Weights of a small GPT-style language model, trained from scratch on English Wikipedia.
Size: 16 layers, width 256, 2 heads of 128, MLP 1024 tanh GELU, vocabulary 8192, 17.1M parameters.
Each number is 128 + 32 x the weight over the matrix's rms, rounded and kept within 0 to 255. Layers, rows and columns count from 0. Numbers have three digits each.

# up: layer 4 MLP up, 1024x256, rms 0.118, rows 104-128, columns 128-255
# down: layer 4 MLP down (transposed), 1024x256, rms 0.213, rows 104-127, columns 128-255
up104:178081076087057117129135122138097139162122139106146123075091121118089153201177128155100162144073170164128053084119198157112115115127053122132170126169098137152115109109132170102129177123142133089151128093111135152127198102101105134144119179105082158169137090191117111155036156069160110176130152128102100143129150128107174058228093096130133145144099096179108127132105150134179097080135
down104:096141143181167137113145097107150116159150102161154096136129143147070076133141080139092148115101128138105178081137099060181126131122168107128105132171154145127103109111084139152154077167080084084115124138095111091089120158132164046139049150090124125188095096162180093121105132185156146154134181103127112107135113163130130124141123095096094067193103123057201119189146160126105139170133
up105:094156078105170141141162099110123154108117095167129140147118104151133105116145144104134141087101094146130153124139148147074167073083128108154135122149180060074116136111110072110123095080108143171149126116132109119115096107176106137161164107124114127087109174160192147160152114099096129103142197111164107166099106160115048140142089168101124160166161117090119111106110096142108093144108
down105:150098126122146119066143155103112116125151143106154129098122132130119126168146136162157142165134140128146104062093086101180146143170104121090118148079149166177143112106154158163128134137138150085102096132095168109128124103101094118145119119143138094092142167137098139088112135126137140157135093135167122130116126115099138155079151114149143103158144125130148109153150147132162141135109
up106:109099128161147148129108105126164170120114162151131115184180102081163094153113213129139129125134135098095079112104079109105136232111143162095124092188106169124122136126134093111144132112129116143125108171093122182111100097131148134160140082117123127155123124153152110137043113120151165143139151112144147162121170135109140131118124100117155146111122153140129089119141146145095096127071
down106:134134075108111119084129103163121131101145105135166158118122173109124138102156072124101105162103106132124158107138168065147127147080162103089100169121117127119166122107102086102104128122124168144104154022120168131171114165122164176088159111166115113101119126106126083142171133169139095106113115176102057100137102142175117127129120131164117126148112125132155102155104158131121169114126
up107:140168125118077152131062141127149140123178140097143136139104174103038075141169125141153133155080146078167135114141164102210086109147154161137150143134069124195100111132140123064144114132231048127118080076130139177242106179129091115120151107161039135145168136148180036174094115093140117090191132122133125076096110135149160126128173115171158044090108098123157115176178066150144135082132
down107:225124183088173105165122192116125133130142114167139144127159126112174194109131074194135104097158139082158179137060151140118117144126155144108154125131070143122104113200126116132126072122113158155083112161148169155118116116144103094078069113135044147121154052076134104131082157113179109176088075181164087183124117133168115115129125106107118135158141097161135160075126157208110165047142
up108:126142096145142110060076080090098138087121100061135113114107106109173162116130146112172173093169083192113108176142127164081106160129160179152127152122111173064136139094148077153112170112149152078125150167096150096107145090152136107078134139087115132151090078156174101128100169120186138113112102169076120126115156115173116119080130155152104166145158155147092124131132102121086103154140
down108:163158137126139174083116143110141153073103104093093049102159123191123077122138176101127174147134077134164149104124141098161138193179128153102122083143131118132165127130075047130174119140125108140195121173135136163117145090161111071024112158138137132158145072108176143124115129118107136183151137078180137121104085144165125092120104164123097162113136125033155171121190158058128117133128
up109:092133103147130122096140095134117160123133110158116117114095111089136125108180157117103134184045105111126154103142162101144174146165026152197150107153129152133081084174170160081077114118139225100155117160093147139099057164114135152091128125120124159086140103090137147114158127137134147175174184091132094148162154150124101089116154145149157087178108110098102118092160119139118149092080
down109:156133123158130128163124121051142146123153121068127157128134087092161151151076145111191113064085152131153134122156064149125118137113195111099116142091164151106176155084084100153177154122136074143118127056128178115131146072164122101162134115134093087121165206133128124149111098123059125111120150130154114144096097069147151176109058089101109104176147182071151139122182121117077146120170
up110:129114141132151112149137087118076100093137145174127164144130076112148186116180122166164131103146106133205100134110143106114125091122123082109085132167168145151179117103162133083174170129123158171120149118156085080132144181109148101153127124149103206112154143159075170155106100180104108099155132089159095080093132151126166126103143147089113096183115102079124102084181149112157095094088
down110:137154103098154118113114140154169077137128161099145076182099151150142102117097172128154084134067111141160111127162103097150135116106151120115139115160161095187182191168125154057127143103117125172113073065146178107178124098161094134140169155147102088156137157191150151144106078126108090108158117034132144139151165193115115107116073083109152109072161139111122102173120112080100159103127
up111:129144143095153076086169141156141175081144094152139142085168146080143117100123124126065150116134147150144095130107154103091080105138093110096152078172138093143152090168130149147174110143072189090090153142144119140133152112130135142078139100153148135140139148134108176169139161133094130151128079077131092104124144156127129147153148136113125159119146130120192176125096129132106127147191
down111:143133178197109164141099128139146135166141149179160147045141053068122142159191111129121153074102140092138097134097190125082155173085096125155090134091122124095134170197118128101088149195155138154133128115111117149140097116156106127150110142102073098098097149089095157082132094168103089172132172153153155092101118099120156107115111159105167161121135076119105103140133119120141116138170
up112:155120126180139090135105145113164147089151130126139111137168116081128187141139129134163141139135094128125104125158119100113176148114111124071142135088139109140083130120132125109118154140128158110133150134153133080103064112123137140141166122141132066131166121123110118149107158146097111093104102203146120202181132063129104136116066105107093151175142085115091090103114149186132178136115
down112:113086102119153164065142082115065123124112093162119149160096128112149088115132148115086087117132141083174144135086142145171070135132152169165148114153139160118210127183152139149154091155129104170115107122114104150144153139131087095120111146132095178129131088128181114110140124104153169145166217132113098091108157192161143132145181162193165071085037185121066092130125107081164118163118
up113:153130134128149142138117130134194146130083172158128151173102085093095097102094090177147119159159102117119057090122160052142116108096103140145087140101136073109126086129160124167187147122130177139064132085128144110128122156089085157125133129133165172101132122119166167129191158157077170080152165129131083108060149142125129161161173090149140140109081058121119095132144132117067118156137
down113:160101220147088125148126116123171143139100144109137141125058095087115125139094104072142088089133123100109167086087134216168148167143188145104180166115149173115056115090120075137099117127095118157109162100145127130050218160128186104068166099060141104197126113093172170169134167079128154146141147110201118169156142153092107105110096111099112155076124131162142112166187148142150135100117
up114:115091183094049102125122178124186122082105155066149123081206108114107135103162160074083125116176168114146155107103117127089147079105105078136122127127133105166161177131111173125165123181116108110139153127133210180166141089107136103112156158111114182079211041176147139151152104102152137146082119200124114064140148091161156150187135110198123124078114107128214130083082130152134142131080
down114:117130203087065116122127154211115040128108131112164128108163125069132168107136083145107078078172140090161114137115138105145164127119107079130145142161118130179109056077153088107175178172135137161099190100095064128167054125094130111168155091151090156097120147123107098211073123098124106124146122113104107099162133104086133101151175195104114111157150171131118109090140148134153116190095
up115:143115111080143126155120145144052165103097119127129092184134049138159143092154122121139174142143110098185142094116108095097112116120134124176121104141172144110106141089141110095123121126154101137223108140189170036109187133157123188133180114170098131107121177138118131170068157197157074077104040126133080207197124054183103183127154133156102165166120126122144090093102090118152107123131
down115:117131083127095139156163096144122109143113164101081147169137150181081128061158136179169142128119103120155149138161069121082104095152191127140163140162124105120147158136105102176133117086112125077148145161178152120146073116111076135175112117106154047142050182116135072130132109079149155130118128107137136145099104186175172143080171153141125167092108117146122138120135101107094159144156
up116:116105121099147225152166107178129146111134098152109144088139090108161078122083217120140116189062093115127060128117122115107173190143134114086138128127120120121076067098106158223146141100139130128102157121112109101084152154103122098168062106090081134140201142107093088077152095115155153131080136167123176141184174114140086135108136125226142130185128148085149117140142114110078124170175
down116:093138145125130145165072077059147067142125107128164156169097132113131088100181222136093113101133089075184096116112116114158119119160106036092158124142147119118177075187187144140089190153124093075150129084097180033162123227124185133150162103129130167131151075128100085083197113144080129142127131199127106176120094118112146142098119134173141176067137130167113094107034136057126158123104
up117:158173164107093197119110119149125103125141114184142092148113092185117092110171168093090149115084052136133139138098169146099157125148100088145111119145103155120104122157148111122166118117129147185120183155113133103106129162132150166116144112085105159097153125103157094119145157151163094171078130124099153116086140158138090134136119213098098166151163091139131126163137161122149147088119
down117:118055127108096090148149085116126135136104111087110120100142099111156162159067132176141131129092111178134126111144150157190104120121140130116159119123127130139103106106130148125131167121144091149179089169107083156126108154133099103105112123130140044072184113096098205140156100150061122116104148110165106132169120070097163096047140087137128102156085118130080115120171132124182138134157
up118:129112048114089082115181108138078155084112134142071101137164151087133144139053137051140166146126122123128148142124118126114155103120131135169130107136143138168097185137125131147148116095126148085117157140080176159181157113120160166150200093144139153139127172170154134109115166143132108094151105125175116068175155119101126187159133136133104132162134096133130097030156098068127084110119
down118:088146101168159166164024153095162082166145139116073110106144162145116142131169138149097089133165069123160085167113120131078186090145108120138088058174147165171124180124102113138113159116116147112094168100118128164125132162172090169148155154182142134139149179091106124078164147121101102155140158175132116071113140142100154196156118228113107090123149126107102085174124091160140128150117
up119:145146122123127106107111106101180124129078125147118167172116104134118127121124111147181129142150144118149151171170161151134133154114087100133117108168122188153124125078168127163140159145146139064096150137134115127076121092103082077092096178152105139178104147118167140167128131151160122132156132094105143147149115152120133142156079136149110099094103156135152131105134136135132110135098
down119:122168203103124124166153123217125102097191151117134059056151089119115120127118130079140135105123131153120121135178062129125104132173157139184142128092125126104084144135132139100129117115132098136152120138123081127131073179117139163121112156124136132101146178120101150127167149149120138089097137115161086120141094126140110135138086139125120119110145098131119127113153125119156153121100
up120:123157172129109176121157132098145189143132183155130163143128095171240097149143157131122203096063153121182135106129125144101143163148102086089149107060076155113164126181115137116123131080126113117091119126102136123167139089067175161134103134202116095119094149203112133089130162129126130169176122098117146151105133133121117087142159132108184138158100156137116122135076097095145200101141
down120:111169091141128112121157106117160062098116158179106169129128145126125122123128097037131129116141123120112143119085134152127133095123123142027065206116144147102033207154108128099126110111154087142162177046146148120094100081107106145171163161139136090128119129082131137170123176131108168175099144123121130148098079121098112146118133189083166048172139117048100164151117158133128149118176
up121:116076139143127111131143114143128169111171151129115126067163110089168180112132134089121095170106177139166137123041147098114091125162150123110128100099161146169166115145100155100161097163163111185140076098140146163146093127089104163099202129087140133105090144172144129136140129158121076165157055132146137129099124141138137127149135117109138074134171142096119144091050117121114124144110
down121:112183120082064118182174150123103085116163138141137118135168122140101080212140172156065132192142144099132135156115126164149123120103087115122079112115142127095073157106130156119146110153112168159123094134115134081142087151151195145105156147155125091133087103162127147102138090162141134158083146122127134156170014177092165179146115148136165147135072179131143147092136122064119076145133
up122:133175158104114103119148078164102154121121117102111134136183108093176142109108069142177125097062098192118108180085183115172217070114145159102155157136154061171116078142171157086134179139128151164138156102170125134109119102158145140114126144166110085059100078124179132148146148122167103134102130117084184108150187057130129071124143160161136128055140108188078080144111073076141103202173
down122:112124187151164132163176109171105094102168121099114118150153135163103157105186105124131138141178145172104122114146135128197188102113108103088084128125081116093101097136165164108116166231115153101155139063124143192123140150158146153159096058145192167123053144122169138125177086130149137123108106130129174119198090168178110147117098062169059166122075060134099091139182057140134088189076
up123:152065123106128130121135143146125097126113119152120123168134185204124160101143106123175102149156116122164115111110121101141125167067078134135146159145131142082145156150110075147087119166132171184163092130132176132131208141152066154147120154122080164124134142089115149141120125118116143146116086109102145060142145093125139181126133122124125126143134151095151095104139125124095116170125
down123:109168130127122119135135129115120166122112140084121135152168126097146092088117080135105140097135106084096139148168125157140130124146166123118081191112097165093172170123107187117119076110139117149109127126146094199115085154095123126107119153059155095149104134156133123103136064134174181063125091095105155196134168165144116114111120132072137183071108136154114176120128121130169120093092
up124:131118127178092122148130083116093132094093125101155148139116155085173169162151111113096155208089213126176142147193170121121144117144153091118119132153138123213149103175207069104124127123135101137138116135111152111167121044109101125143113152158138114140130148098152105114125124118112066126169168107132133127187160083163123134133178159087175125183089116175053128151087090153142123141091
down124:114127091142171169105091083090139097174153158142136116168090173189101052209104123154172139051172088124188114139100134125097161135068155157113104136138107141098118118115124158212117121093135108137124130135137111104101126162085143063081168144124146125121171147100155099125145073109106192134141122128096084148115107162052136119165130086149176107099170151144102134134144139120158112150119
up125:124104149075120163138085126104127075110138116135107131152145122142103149088108138150139112102037107132125119125095092072117111172125062133150116119119121110129102122130087092099152126114134152093134213169119172133112125074099177115160165127112158159125094107155152172133120145120184165137169130109152107134124170103153121166086141120082116176156156142091158178137133162129183162123135
down125:111147142128127110103153186094130133128137132084128186122079146147137148144153069093134142201073161137144174139141078147093160084126133149122081143129146162169167147154123145144084175146139120125087128135125133176144133080138154124113093149158090112083145070176081148151104062127138116095184098104120142117175100111114151129096132103068171097099149073200120135118115111152158129103124
up126:076087086136145162100113151132129140107150106160180111102130103066131095079118099107110154142145067135203141163060159133105080158191157117070102151096124198146169075138130136096137128157109107113141136131080150197168125106119134182101118125101107095100145127137157108120133097114164134151070192118125146104198116207098087060142134123072141113201094150203132063141138096146115136152152
down126:084081176104121109110138093096167136164140158096078158162092179195115107159177177071122138118114185170143141117193131106106105174108124143114109088135133132132102112167096091138149205049115112105081113094153151110111142101106160132160096143126165135130044113123079167126144150156179121094143143123114138113157153074155169138138148073116092123202105056072125139040111145095118146128145
up127:149139149105092104114079049122117131081174174164167101208159165155134127144162212138096152132117112069113165151111093124112098141153137091060171055113118150106147161100126102134146079093148140132138139105095119076155134121136198163134189145148053112129025100157143127151126147131089143125128168148103127126131148088131134097150124127085130123115164102151109133108136113139113127134169
down127:136142208068114120117108116135128135148142143123158201144180169150133134093136148146181118141131196112137112140119129090135127146106141099153149131173084102132148171108088107099112109111123124144076241103130125136107105123152123127127105109137108164152149159133130108119162081137129138139175113074129129125173133163135127105110135170148150120110092150178097133140126121162127072159161
up128:117159128066075125132121125095139145100157147145152131101124139080163162090198129092149159123088122103091162069153141152167123138136172162103127108114164097146087131128104176173144157168095193128124077153141181072141111159109209130172143137142192120121166116102136078097069028080191139112083150159089102169116102133120194148148093150126133142109108191133191155158110138105145119058117